{
  "n_head": 8,
  "d_mlp": 2048,
  "norm_place": "pre",
  "attn_scale": 0.125,
  "tie_embeddings": true,
  "extras": ["capped logits"],
  "init_std_qkv": 0.0145,
  "init_std_up": 0.0145,
  "lr": 0.00993,
  "beta1": 0.9,
  "grad_clip": 0.5,
  "seq_len": 384,
  "dataset": "wikipedia_en"
}
Each number is 500 + 40 x the weight over the matrix's rms, rounded and kept within 0 to 999. Layers, rows and columns count from 0. Numbers have three digits each.

# layer 2 MLP down, 512x2048, rms 0.0379, rows 295-403, columns 0-127
531538530477570470416461438494414523480463537486455485532451495490485552501512489514429489446544510463548502429536550493515529538508533507540419456482535447486518480541528549511492507589555498500523535469471438533497455577507484516529491542435506502492443525515453435446505531456552491464519569500562493492543561520454565541494417557512479555471540516505505552497580493580458443455459
416546434456454603551517513452483509505567495500526559489464497504438529556549548493554575467589498480570548546465606543554467493513583409437544427480491449491546495488504496396449439529534507507487499534540477506480527512544479514486540530506533492526537495495499477502560471465534533497511466495417519489496541498506530413515493501489542554553455457481514485494537527573494518497494
498514496527446432563503397473495460547556494504498482472542521475471502451477457541438493536456426529576510495517573410534503539520446539532419566616473531560455512504512475556481489445533462507575632566489496495490539510448530495529515549482560497518607473511464529510461517500482398496509486468438570455541464505447600477505454429446447499440473505472514465435577595562494452501484
488466537432466511496483443488474521511560543483471487509456504506478467447453515627531463518520465473494522475516482492584453507582480549570540517532465499442513457580568441506523437478465481499467547499487485442511521489482492533491474477508499519503486477531571549510487484402485469584495502522470470526551535516465504388492402530446535503473570473441447470515480490513499518505529
477537529472535475465482484554562482429496539463535473458473571440611537586550604541474514455557515522530510557548501513510567538456596540465534488540486490442493526543563477478488507513436439475455510438482487478497414497539584545457513505473460487507424476496513489516515511473475572444511511452412478570488520509538423559485475539493508468460495438425553502555514602528506470485521
425490443434435546488439558460517510515529435527469500494464546499505535475489508405490589515535490487520545508472547463547474513514497499511415523470554554478506544491425510467543519498511568517459548523545450572580516573526502500539474523516491500507496494530413524529451427520519486519529458506492542456547452481525567491491582498455481526531530476464496469478473466589580469470512
515456526447517474526530507519443528448529446529435489527505480505501436516475549469490476513505492466486576412386552500439500553552567510468480452551452500553538520517513519517494485542430502494554580534455472428506535524504519497537471444477442438477462433493509485541449631496481488583556494465600515471544478524498469485478474506538497459485560484503552429486502378561446451448476
454543484541534468563526464497506492536474472459519486449504546447514488437489454535559607588463517408503429515510537458420536488473522536512559602532479514518567437507513508515545541528484474511499517494491515493549556483494485480510488470423576472526528492504478526477524557508458574543494553519512533494467425510557498483523448493562478472528488423540409462522509447515573523491469
457484491451477554503493558426507512529492503494467448456380525459499486452456506518442500434430513450538546488513530520500497565533553448479566464483580491441583484429425482509401565472472537562530532527480540532508508498544529461472512528523501531483461503471496501465502457471485496535439471467513489428484471531470536546472479449420468396526457558513529476491480492485492446614524
461511493513509579465529511524548478466485517526454550486496512595554491494454444428582503491498523445500519447457490611510505557500491455459485564481517460481532484532488481456615472442532504444513507472481452513520530585491506515487507487502495555577496414528452483480527465519525495493500493511492482546447582433391479479547517461597468465528535494511459467456515556461581439446499
577503477520504544530501465494483514580492524555479499471500467564511494533475515515429535570541493473566543531472435555553577527501519526483484469412487469499531522498486532522547488542418463464524470527453470452435481479441534467573526497512502485492418464451501511482430533493556535432510493495513493517502499472529526512471457487487475493586567491445590583477525510545469546525452
564508484492408547465449465451487497464468398558466502526547499503529477469524477506604447502494482461450486478474518513549491527435544515421491532514499507520394539560530439445515493462548542535494581544611541501539496485481489504501521527548465429532470489468479539521506501513506498482444573518502485436511499468515566498531555526486455491564485505459495523455500484453440550442491
529416566471459480446528486497471542474475543508509520512532487469586515527518525507536419484512472521541498457439493527498586522477465496580483472482491544600522543516568629524519492544512540452528521481595482483608471431575455454473524502456559503511511521536495544493509549532488464441536556496483464466475544432469495519492547440484478561507493397539523535434524491483498420515457
500474518427480508535568508471530546437505497486541467501468556580532498500490500498516454529531479414584515583426549544439422443484475463549524472471553498456516515472456516471499480493458490518425520488403469486573463456523413543431542486582449473434504487466543507439432537540480504494511453473518511537479567487502491463525506483566490500553456539530519507516548552456545492539480
542558568518502493464508543506514467452549517509467543500516501431526460432567533511474477496546521532470365445512532465519530492578588455517461386528502482497461486478539534495563516501480469447481484429457479516507559514530590408483523505541377503478501526518551431537471608552503493497550564520365526451496488433512470586517497461559530555479560466426478476529515511523463500553556
535449518512449566505498494466455483510486535445478474483505470452564535487515514472486525505440574365563465540468451540522470565534515447552520586418495512506485475496481499454543501513522508546491509537547505559500624560531552511477462537545537536528520544471498532494521552502554515594453543525470477522513487470384506600479407533430497508502482505519440453534407545496492510481498
464526542500420405554584483498518436499483543559523513493548556464496484499483528536528580518486484520429611484543534543510494555556521559507547511529416535464491514469532548494502431524525521579580518505533518539478473508423441445450483457468482482465441535513561482480509539428533510530558488511444430527461500596408456445495485554502505466419459538504440515449470527554540497422502
418530498527369584569500502562494521537557459437531586506507543476477598435535523550568517545516600556501462487537596496493466520435568486444545456542523527570549404454497609483497555522545458518514461591546327507516606537529524475547509468580386472543488553521575473513629454586470461449494567508529519567412501520520502629482546506484485563581564514426515509543514491549481541407528
565580462432476453483502527544488489465461467528537466505522556443490485513526546547518487545448514551518469487455529465524459520474480462464494506527580580563528572415483532498504496527446474503499502481530518490513558509428476447441544486524497522473534564523560524484481444507601507458514461508447565498521416525541513514549491493494509533561459509455500515470500526527462453524466
484517525509513454507488476422459572511494523493474504509498429550524486501505528436474553467486488479537502509519545483550505524472583462577543404489492532505506524534487518492472502454474558536463535501479577526482497504497548470449524505585515469456472457470501557459503490492533513526493520468473459476484473524478487532497454515488522531513474496520426461477533493518535502537475
506486491492397532470486469483464445460465449505460526527462512512493556468451426495457484541507520480487532477545426497436534528506407530415487559546461458504417506481551528567489487520478416561468517483447481494506540518525590491495600507515499461514493519496467525499480496515530482543529464527492419402552422496533564425480477540520488521565430437463487474540494514436515481505519
574579489474477518485427591484552562491381534515501409480515534538601435549519500507529447505481516451500491504484499458438583493543519469574510499487491546503506544599475477445536507538593474515518487467528501514540499480516445525454527531526552456507481451459495528517483563468470529519528535507568435490531515535506493411545471552584583531488600517518494527556500529455574561490500
485513459570488471473494537506569437498517465477544497457477482471503556522511451496555473481462548479436481505487502496531440506549450528442410576551486555483472478549533537408491504522452554453557473537427522468551473466549520500541398558481485527555540508522426471468531573528519490446460450515437507492442538511500461447465501465529516508473536571516536448493505492417459473556495
507537489445496466479448452555494517465504584502464515490540501519542514501496547486483500490493510487482520472416520501480496488462485496561525526546521523521497529471430532503508471492482441426468511438480484465464475552490572529456452459532470454386450441458435518480515442512471454591495491503526484494489480558538560467496481472457523467529483471463546514544467531484569479525447
503551520486423468525484549502523529522543488488507540503497528496523536542446545496479499541422495518513449551528541471523493478505461576480520506465557548458522528513533496478510523509599480541498425513495512520469506432507465471445527484459453480455405559511454504512477436488518534517485511522486483551517343472439410500516578453527486488535448490465427532469503471513495516485473
486507586481540468443479404508509541468425480448543510490525496530583428442448447554570473597479590497478498608538452509488501488483446450514436512569503477531492467507486498502486488481522505483472511523498520480451481539484553513559420511537486497513436522498498491520563503497508434508508504508572549528498528507468557527493431507500430539495526529609463528501502490496508504521452
517528454405486486512460515519520525475397430488545554460553524459546560519497500503415513504536507473526505497487582507505538458505453466452515549510492496472496507554486499514563485514490440510569486439482498570585498504469504497485501478527492476500441493492528521562516435528426515506476463471448461516484480566526448480531475394497507538432507490518427518528459433492538522472486
543574496551515526399503497501536463494523538580560425534530525544443505500523530563483539461568491540518479491472528524482474519530537570581468503515554522523579548480451415503467516502472457483586456511409506467441466492443494503423545486441459484555566442521488472505519469512509491446496514492451499543528468512522450536481535429529476477519502456504444538483528497483480469491523
538519445634542420573482497497511493509517507498456503543487518502496420484462523533490562486452494451578448505542529518538512413461490543552461469536467459428480489493547568472559528466546521510439473460586498500468584517463544502578498498510496498518511486502449481483496525445586537447515505406475475557535482518534489490460539465492470439468564582515447480473540466531506473570455
478531536505452449446504474530594445464549493471471531538533469458480497502490520518476474483505540498570510535532497436565564551477512530507486462553490480545454489479441534494532496546531534501475551433474469462465529453475519511449577523507541524542471556546502441531486501542515512450485519462449480420531445549531434460462578498551405411523558544591427541533516481487492525475513
488538503480471502458528472457488509548464504485486526422500470448458433520518496445474485503422493444483594433458460456454524523478507515465570492508473540498441485507525505501464527486463532496524408553522463522480482498424462478521467484568476500478488480499559476519492379467504537543497538520539551571624499543427474529441437442495604522478519540486541473598492524481574493478493
417399529566460574522506462578488476477457487506501536488474552500468535475490521529592475432542486461536477534425551498522470531502536497485540439632463460432514538543444523518514474519490486525499550444523485596496539440502448472553489555505437504444519412515544439527588514529499471566483456586561456504553558514476525534500441526490508483498426445524559494509454365493504488467433
537537486544567537468508510499590494473436509475556524491492486494464470497521542503515496537501510528540459497597514495491524477492558446499502523501497486556591450493511456468410499491519514477527535508501491516514545486501477512534537503446533431520519483496482553533489461491403483512478497475580496582538529481451441518445497548457433467458497541527568486494430594481512519566526
484453471532551503497510455430559453502528521491485457556478526547535497480531467513464543429464583490515499512435521461464502539426498517529603522550605458500525514490471475473532454553513500466487537528471569572472402491450472495491513539469535547485529534440484523463473456523492514486493445508536481458537499520514563525518496467495482538526432530533486468493460494527404584491485
428485480477524494501527446467587475436518435462447581460453466492523483527464435536493439559475487527500516484552569500505461497484478566548500432553481559532541466484493490509490525512526512490588512553604440412482567504500405486521417531522460477493393529518458581431492488524510443521470488449454460412487537392475462528413487531549538460434501490490471454530534459485448500436460
597480443561483508494449505503569540543420473486521512444491480415453496600554514527555498541504545495474524566463497531544481564542519551449475512590454453511537505569463454473431554527579417543484502408475454547476496490473514532446552420489458537497540501545567540509505489540539505461515511535389554558560460466527503491501488459543554513570499536489476539451507554545519520489449
525483508505490480523443502531463433519528509460482509548516497519490487511475515505498492510507447535494571514452502556545510491544449443501498553478578522430520498492464510499548436552485430500518491557481542496509421483520506462508562541595531507419454445506505526519493548520473484505492489483460535497547527498471493489497429559494520526489606477483465450461529487521538450505536
507534531517507537486513446478547469518512474491461554480468434478626520493488533462488563513441491422457461547571545584393402463471545453532549510546507469493498504460480538365470464454489528444480480413483381484454551523429494415527497512479431431429532464550565414429509465540571513522560529452549587446495544515457534515445525465514419531462532551508492456495543433462568412499480
541526527490532487525431444559517488497576497506530485431454479489481592536458480555485577489483527482432565441466485589556421469416540490497562505498532495494614477476462538458485509502538538448543500429500511467528541488463507532493545519510441558461459462545458430439452497493504510442513366523536478523480481555491472523476430507476511563551567543452430483455600449491455519497437
483492552497477524465470499501478435490548489455509447508450574464478503462508490512496516495504503512441514475521464427486476498533445564505503528501460502498588523502464553431485518489490496510484527540481441504480484478449598526516529452500466449515526479543454529555451455523521478486532507508476437444514499495484487525495558477527503507523404502430541543548533510494466404451468
497543465431505397474530508517518480440500477519511473507449635492478545550483572521511515527475515543533445532508453591464477504573454557500534502379476453511525380467474481579527543481371511519495512544480544464540464502523491539477436471512557412472517511506504501468574573444452508622490543509441455497514522499498465461507528513547504529491506523539487530496551502531542459538525
550444501463552502471519518515469532526407481507565519509513522527407485522483546581505444538544485509501500545458558577532542435558440448535491497509502557546502434451507517529540439542458463489388514511541483548547513489526462481447485494511468526501509538513502520541456490531536465463501458480487516526514459515504590548491535566466534567549434455481550451422545482549502453495450
485461492575525486503509473485543604471478571502481496529547521467491595467509541521480598534483534506470558533510436511546398473555557492535541590556536472455466488458484505481464506597550473523520460499553492523443514486546383521475459512540494485489449497437511510479455533503468494526489439549564527467465560514477478502498526510510528509517563548457481507463517428493535537487521
483553464503474552436513412515468543474470460547497531507449460396447495562465540481499525524491521488493508454500539495514494595478468499516458439459549523457501552476528498507498580553503556580476493430536528506484516514500515458430491463457500571477489478513512436477491517420431491559482532535508531473529510541521483444520475496508547498557561474430573532491485540455434436479462
551507538520512538493532485476487508484457499535492474503454528482486577530510502583459471513480510551525480500511464526479422506466445516489546389449497555542516541502539456461518510568471440459465432492491536476530552510575483542486507530498512574535522433563488504425496511524464504507559529450484520428496506556518428519500498504511467564465504499534487566521505531584515527555507
499483514555447514466530460524515491525478482487510503528529574524583522529493451495530494506493474532561475531556487510473528568520463535564563506570476569508496559525479503480507472513579582513482438470495518509484506456577447485452471503527471614528504553497469445435514552482466507428486517444453455483481505480543524547529509480497542486508518512497543501498538459488481565482568
454480524523472546527482542475499414467488539493555423448495501512459498506501639509554492507460446494536579539516501534440460465481472545529516482485522463520567499577541481494476479449506504488521441457483478548508509526575534505474501466428508485476432449473458496489585547468499481494439465524607513474462525539550500480540519436532510468481488586473525523419491535579442474517449
489515498580486475482407500500511503500483475463447522537534527488466573494470542498527546534529559532547471520530413541468535520519470474397472544549465485531509433559587554497488480488544540491452436487469548514517568518468505487483483544542503491512549571471508440546507489461514530502473490546460445453464555499524482494543476513496462459440546519554538503518524428480438551488499
544518484471526548527456459447478506438512593472518489543449492510481567524479500513490495488508493519503512483508492546403506510518521504442561473459523564409438477452511503485533481509500480563493512478582455528509471534582531473553546478488491491537414546520562496496512417465550575474504477536487503485549503483472524563504572525401463515512542476481484429516544593543433503542526
496464527550453539417532536489498508455459550530458442471462536443452503559556478457475482498452444543539512534498509482455512454553507467524524469494453466465524544518489448536534426516527510582515459450572528491525482476471499573493501545498523520529532495462492508453545514472499437372512521499514579515523569465565525600487444501521530404438422576486487562493461458472511510509488
464466505516504502569501544480544509557571495557503495490514409439488439501513459515477535470475499537445498543434489558449507582473441514598560436480496482552561492491453558484459576501458528489512548520521544437474470490434531463436566504436580498489575528479488542494542539598463509481500526549536484585531582419495544465498506483524580515474456511515557463538515477566532482514484
482484497487530532422519507451469451486459557500470454561448432522460446506532486514550491451541439496487473481470529440491555515474485484524551495454460501465501501535472524492446460497465483529459460510468493429513453481567481437535510536507485451454462530442502467486476568543462490499486446495447491488519547469536515533500510533470479385500506462471543506457499488500509543522510
418476520567567521566566464484495492529468478420441506562491469432598530451435427527485512485497498531512546464498506492589510479510507479454521436519528505526494480522523491534502595481508446539462527390435496518433574518527535593587535533493484465504512508488495505481475456504496441481490478456542521465468496514479509554534503451469498554489460516440569494494499538487497510582623
459482531469539511407504481487482474584523491559451506514423493503487454496530531488462520517515520509450485498523567451443513482533451481474483484457465520420480454559500467545490513530478460432578521532520473524511515490504465512457494499473527496581487442534510535477473483440541485451513557497490511513505497563555537498493501514520450454473501552448556466474497484479447501578483
462506522567435501499467457474441405518404480491487461485534563489537513541565529483503475497504489532531604444482473481506474589502535505553442569524438495521468488541492570480492535523521482468518530554622529528535537572507568481456514490481513540574528474514457497488491529478418480433498518498506460506450462570525520524518424476511431511506550590537465501486521515503571497484478
475530458479555534554491465467482540436511457493468529597457322581515532570544529587462473514482457488490492538447530482602470493569533564521486497511537473472490452491533472497513532547410432501453499482547464468471492502487613529499472540497530450427510490584499493528529445435548449570430521543581454559447543477491474458474520476492550401516493567438509516480521438500463492489499
554530514523555588412451472517585510475491503504527486462535449459510442551561574503462545534503504498433476453450481569491439464506493540437494565497523478452518496507486530483468500521501451509487496590532543479542571537499522457496500534530527556535457519492555543530492554458429528460534534495496469545471490587416519518460554513507467479538421508480573523514458562487470490531592
487561534470484509485610466439550548470557502526484563461501548525486481469446466474538536548511507549492454477568479548560544542506489445484489460528484506540456501542505517490504573555562550507445465489485463475463482485521604452527557497525487501629451552550523469413520486444543485429544526482545503498488584493508558436508509471470525514532562479536561427504474513481519530564448
512481545473483517531487446533513450454482522461539569512535558489442551543559445547516608522466507494541504454435567477473551468524458475510534461569457472559478526500514475502495478526513455490528564514548521509561542512495515544461479443517491534547496457453482526507479472513518535436525467546409517487468472491581534442492494550508568495506482464461465525436471453441511480457416
473547504496507439523495508504476482500495478536450515428495526525449513542585553465494540497582525532487528461501545538503477533485473521489534411418490472527458487523484496561523442479499505587414529553499463453495554504457516540522504501444531488453452380441524475451506489512567516550565479468513482573444524464569440483531457550518453400543515465543518440485509531563432509492525
445548492539525488499481546527504441481450446459531451491496525495447525448488497439509472482562486553499516442484480462498558558536444446548536527492492484577543495532493530487442416508488539498489527523512516464456524477513497456440424500465496493530569484517524537523528518440466518467443509510525518548531434498606449461514526514466479520532512438458594472517500518464525525474464
482429450542529448543443523478424542587541489476450475518490459489491543433562488487497509426480503533397511469458575537457498539542469505536480477504502496584528538495479418464447490510504502482536425485510496520541440487521515481458483529488504583502465552458536577471472473547527518523512520523501501581513499528467478495505538541499468490516508471521541448471513491410550467461616
524576487510477544476459510500474474490476570477443483515512469456493416531502515512442375442477511491459525451534460501550542481517449531485436429504544421469491456538501517532495507516490513557607591530413506473507450486534489506508453468467503562489471519448509495484528559534547493569485424506492536453528471522540533521426489529475486493486470472517507488422503510512474483488543
492507516523601597531485482448548493558490529506605467516462494530554469559479440374545503521510529542489440456561452470514506464551500494528561500526478495480504527476572543522495484497539598526465516471533493445417496574521486453482414551485558503569635505525470478452474414475536538494560481556538567520557518533535491537497537551518557520467535494537475506470493481484523456533551
498472489529515414543407485481469553476558474513460501427522493477529520523502513458491498546510445484540547484469523449503523513482451492466488528451520552447505581512505496519481495485445549524560449506545509516531422431520446473516452497453470486595563452531507573583461529588579538526461502486427451518460523487552491449557515407481482464509458420509478498489539406514494522533508
427435542452486514512559438393554520502517511463522498481578477472492470429462469527523462546492409564552520468514509542458565532498446486493474487465500484491450523436463513483552537461464480604447494560476513546516553510554490437499430522475428521496449411462460474446430567540561456494497434467486456483504536393465566489459486383509495400486543562499429465510495473522441436594418
458474518487488603586478480557524557450480497511528496493459494471493535490498529499535489566511466512482477498527523460494508523572493487529495580467478461414516537483520483557526503452473558531490467501470559436565468526548392540486472506547581580515519486558491495477556474430531492568596511554433468486501465524509487473576531531522469448489565484585533518504507546516528514478457
502548493507474494568587516482459647525468480517509443519506494515510485488456516552512527486508505487491472467441514454561424422516575526509531545490502455445563518514529524493484438506488491513510454504447571545553507594480478472443489519444508463489526443461549437561562522476468508496479506448574505494504462540521559551532510445476506485440555466553576513524493510492534527537480
449527464475508567535477524418535495522502541520494453518497489415508531479501430498536519478501458519449470475521516538456549512470465466492453432499526457572593458512618462510458481554534522464488566600525511498503496470572487516512526493479522582553550496457517538558533506482503512485479490554373436491456508581419457475525535522497456442463476487474482466456463392555551493499476
566551422595499532518510537492500440549450520496532442460512512476467514510564495455468504446439430472503599497486564491501490503501462506524482483509515494466465486554538449530473504509470484533504526536474550549511466544477443507539477514504495463496507594530451509508529512550538525538509490504505519478586517479466549576505537539563540481442520499492508502461493535439524486446506
472514518558530487510520497495499477496437428486574522562409537571555479502452444542520546500464471448576499536463484434516601532482529485495529527461492562527600472452537564508506494536545508529454511401462509498533570522439513477513495473435489539469482504543473514511496518457487513522519504518540509494459494478442599520468494525490452566488544461490507520486522413476490521520526
480449563559453485512419508521536633481508498520546548576565612481455495417528490569478507461456510486452511517495502459468475478487517565511516474487445439518453522414506562511462572531435449371520470538554446476509476523514499561471519534472512477515513498465501510492504534459533500486490508478527534484454480447544429484468433551478497469580408555544521527514487550493503517584620
479481489522503523442639550540529541520545533510545473495431600507441486516495486520508435451527542543457500480501563530472464479557428541517418480519503494416538510454538483510461517497497480539495476534493534522546419471498519559467521495507511489460516542436461448513502456567458537440490568461540453569490568559535517542484492563483459537522516524505478498532534494541465539513540
482508527438480477566442421449561523537461540499529522529581548491503474534461524487532472478471468498487476531445504475406541526525570506474548538491546468438320506478509426537501512492477470594502566501578633524561498498546456502534495552569538517548527542509529511510473405508496452464534543529516540554547464521465579520523477442505449513451560526555464533555516392496558524573423
514555472509469499564479506497487527406425512507445575518516589487480504508483479490533483487434504518436436501521464565447508531503459538509490459516551493532508439519499448492475511541477532479514465488520475512531510493526463531559458489448462457435443493542501513522439494461531538442458484537472458482405513511561556483510570530387541504510560490442489542413500483496496484563432
535504536466466499587478479443486486496416525485530449519499495476527453549550500560532515492496489457433564615490446563446531515511616559525521470488485593523440466534491474480543521518490490545511480481480534479405490524547572484491569473458455489470462525505449546510633455539529486529492444488468471464457440600548485500543490414449474487534514496481471554473492507509532532506499
466529452537534496416533456539490455427439526482493487448448502457567527446430492491533486495474505531429460456528415517419536497438458500493498626481554394537524513445488458509509551470505538512544586525424571486450603479489532484492434437431528432458552492513587507429471522423456502515490532496521551532528527523471502548492467470521466499516549484537528460503499512508451514506394
484465461461547497428507534496464463469529426522426540444490475579449543508417427468440424561528463472436478575494528529495539486504434454562460548403501436468543383435561514528501538491450476478486506433474488482528512553427486507590544513490426382527472554481528461452477550455442502504487521521512536421598446512520512468496524441466509520490519459524490378501444456460472465485483
497406460457494472450554434466475526484512497494472520520561501509514527501508530461480433479503509519509418497462467488445488501515483504497498510519542495539469494455524455412461595503483514484504540472450493448474526505517470524607566472451436421506451536481547468502513495473505426454460499552495536476511601533493488503505461545496543468569473470495532453453504435558503540503469
498463486460442522535442483513515463449432520538529499529428473481523505464468499494518508451561515500554465525485527497445504425475502507473505505529466530428496492539501467447467422462475470505462546504520516527555420547486590436500471517502464536524511528462487467428506529510492478434579511506539511524421452430434564538526506515494495501481482530559557521604448511545460495485529
529461464514487466527473514466483502508572441515483467554611488472525562543443533521537512494401496553466552554504433438470513465526480539477464506437478536491508494531468492559460484501543466469512504500473509487501430512468615503463515483506483533505543498522548525513505441565440533442506451552510459513498465539596467547479541452488526441538484565529530480577508439537504570558509
515486449494585472540506502469555441539580514532549538506536453514488476430566514543475462470494458474470499555484490513438560505508470521474496527535478377447542554529494480484496512489543482490519483501480556517403518509485518521519451537522519482455508596525522491491487539565376524559535446522520415521509497487489532475515532473462503564451491527563449458460480490486502505568447
518502549498465445484511486537443553501571501510587485531462454536483485530524542528420543490449523540498531535541554504503455506529509567400539497488520517483494518488582487444506512523537462513485474526456536563485509603445481519511473443468503574498446559521457566525472474528572557550494433511505516465474453506426510475517456563529462485519471546511476508501490473489467524492592
514435496461497489436474418573523464451483525492522503506503500420480539458532488504448476514476405496407462477493508503490436473510449442455467437525495440475498511464445537533454490496475556483498579459496507433499447447507576456524571508559447515457458527467539556457572454531480493451518598547537459520486495494519506504499489454410503515467548495483424554459515515460467497558475
486432493563476499481529512526492472481484529498429475537477488539482512484471498491530495405511531507493506505516578450453488469482474541526515503505435469574430475428510503463477474508484498545533503432574466464458502510522465514497541472520455463484588523478479509523492568509468453496510454523519550537475486624461489469532536472460572502460435499468466509493503534439559543494485
465477503482574387429474455497409511536465517488476474551496545509512494515452539546455516537468523500513464492486444454473542520500494440561504557457573481452500524504562507463552522515477514482512548549435499520479576518545519495418539579507441473534544503501502578534557426487529486497478466419477520490500554541422536522492464448549479468572491421461548483512469485489550517478531
470528453521510554484484522481516407520507505549468556562462486462473556504537547465477491523466528484576486468520495493501525469566509502467524539530464481553544590515496495525541526497464512467524552518498531517521525492471570512539547512486519463547510558506479520471506582496564582450503474469495526573440510510467538522487473562467522436498480421450447511475502541498480545517492
499490474420518500517516486475524530502551505472506405550479505457510512518536435503513431497464498578501498478534515533519440456494438463496479523527459555512491436520481507504485511515529520463508434529429491542470451519535460412448445485550460513520497511529570517444527443509471519488430492479518490460500607559613501541467474463461466530528487458468434558539534461405452476491481
516506513545449541534577557517570545520476489478444486560500509534425454471524473595471463524514520489539511576534447487557475474509516520604444470440477570549462502474480532516446481494542438508514445485539519520484537434400547514464487531525545511524489498492536439489465523528504535435494523459532498546554468457501520516521575531504495469504407560490494544545454511498546481472481
498479497516509494524475486430454425517589474498538508541471495549534504475572464496513499497591512441563452496508483453528536470480507531504492488472568542490544495517558517577552447550527485477529482408547474549542521418590538538492434511478465500488438443517447517500508448469513480558542464497544477470465477508451506468512469589527535455546518496483516443444511557525541389522375
553460452484455510585509443519561509436476510503495475521493495482441517510466483449501514480519484514456477573476501494520468541497405578484533457501528402462496426548531553539496529527545502579497504562478467517496507505516498470478523493566434497607507477469498504436465541427452437525446550514483525511523498498491460466488487554483535483581454602563533498523465479433499479509419
459444421514531512479480559443531418550445515510476446466508489513518576512508546417490568494518564563493496567562522477514511472503510489504516497424498476519458523499492544506490468472500517451519514505524494482559554487475508504435512509398496454474462486494444465461531528489426483605497470517565519531434554443475516535496554493537430528473524445581491556516436547524493530522554
470526472450512459556447549509432465458515446464521497523511483469534445428576511453467489509494562432457481476503432499491510533491559505504472423520504504499486470517437541495488506493487514479448606520563565498449526469513476479488487537531558468541404424456526495505439475466450505531478519538509498553500429503495433436475504460555478487484490445502442479579494521570441578472520
557506539479523459558512486500538491569503461518532433639486594563536525537449475465564506471446420468434454468554585541521452524564441455492553435536475480494452476532464488466462489450528587485455517464489525494442463539520527537547495469480464489575534516450493516527510522469511504453488439536475606451472569430498503480510474447526530494462511528596421459467410568481384515491411
523463490600520467497452446490527511515478514462520518481531414417499484459449521514474394480465451529542594509497499568535493515569474516546495508529478430545653495436494551486484503483454510531541522523496483463422449469469375434489468510486508539482602516537450465523487537536522501513544467565551509533450521472506532520436573540471481456489512483487454522485486406525563511494576
474534437452514530485558466548520485528459508555508500464453534536467460501516538540513550530525504498550506498486530552511514577461539486516516416547496463459536559562442537487523514468537471537604488417476533567589513480488537433502517491510524518529464528465408513565522502544505544569499486471486470544540510521521587478491467520460513468568499471459467480526464465515472521464541
425458488442538533558535521531522527467548471500514472524499501520478546509596528453402463561501498474513430467447422437485510463476476427480563443486434534529472484448523555497466567571520547489493586364470534475497476517475378502546482495451512494535491548540493530452525484429490487485481452528436501523509539546557465450487575532462529485502583513503502515479509484556503486469571
517587426454489515475535497488508492486508560509517422496453479476455502476509498517483505447511495530530487492491470470535526521549483521485494523408526518520494514565483473540553459494534500468468504476465532457430515536465548471495542491425497476513554564524524460463452511559484468491496539526506486482510461459500551485489546418592508486419459541492533484548537468574543528515575
507495550545479472513583528497497479398420398473421516470529460500469503441568480492517504511513467568447512512493532489472515494497469520495511480518453504493494514513544448516524477530509531503565481481458454534563429503489530493498526540470479506416510480507533485493497483556471502373458530544412465446548415443442536423503519541489430510508517520479529424431496465510528510474507
424496461426577520524403575451458483534469497485573495491467519480461460490520523533452501463459523565513521424497479537500463475462515451508543479509553476552495493512535517497486445454531512405515467448514563571500549545480510420551488506517503490436515531525479531494491535512533508458503490499560566491489426597600552517512484495464567570436561548476504566480533572495533520499546
469581524514445459443557501499479551547496472505408550524490560435502535508463482487519476479489504525535510484516523490509496518511526509461492477450507500415491496531515551497456514462488568543509413513571501452526427623560456494465488546553460522511426534563485489505459568511538502558528577556521495531502616460571528518485546461533446447534496588550477508495535602543507582555521
497486504517534532508476438493470496436533489533508514467476561476452442561404474462516465527492490555454429539441447491416504439465492535464512530524514527535527541573539524487508499525514490420445530472454575519451516578499567515487520504560460456586562524457527535523478513495479528549495486490414490475442612567515472508518502519497473510509536504450458493460498563498543517477491
467542470517550527499476504569521537468466445503503545482519540606448501498473507491498453491446519563494504507510533573574466509414458518525424469485523447482518481543483529492503453474472506494527545548519529542487456530521420491481519519531455535530473426507493460496465471563485528444537508546528468482557513563462569527520587545388466453492500461600516525457567496528493470554497
525500526567480528506498509519526391511532460425496475530483537587544472431450560560424511519520544430463515438529480571525477496492530535502565509538491466524512482484491548485444499530503553453545398541565489498465439536479544521533475534503512472497501457501456464559537483502511572447497430564521495482545507572419521498469524462489499554479506509534467557557547510511553467532416
415438521510492582462448465479504464506539533499574415530476454455527572419454490457390444530532536501477493561564507472491502499493560522484460360439541494466386460539517536510495508513561523527465545485469446459548525503511524472471492479456478545477457516498495526484462582511481531494489415433613586478505453436504535565467474499522521585461462442481559517495496456533507484539531
624547550469455549458475506527453445432519521546446483492536543463469430491541501507523527498447492554479456538504510484548507508473515488522536522379540513422496479522531523523472532485463446514600469419480470572391475562453428509498514436472509486511462492473507525480488476541457568497528459454508526578533450454523527500495459579461567520542481511484538497503447489489476538462551
484447533465529470456521427521555458519483580493487502501533513479554383445533490504499518481492493585572503513488505484563467529431543520540491467424482429434529466506505500552559538563486460444486393444501532467517519481494516505446523467495522508437510529535503503466473576418423529503475516541577454450528529476486479525527559483443469433465461372564489529437469517476574491565529
444488512550572465495453513494522567564413513489484547430495498477516501484522499443594490522543487489508481511428579399500496498502513489526460520482436571475543472514493491516551490546500431484427531530503497475497476526441544515472487467464558509469444556516562532455516561488511558584521532514471531533518605509537461491452471491544455530472497584531481518536406453568455548455494
484548468490530541483492587553452494516537525504579422451506524537519474520487425487470477520496510518508494488457497413524464505458524571478468502563479545495492457455523510403429457505479500490520479497507552463421506536432544425505472469537502480391461536471511504501528448563481476412554528518515499510512442512480533455492500449518492612459479544517501516553545472437557553517433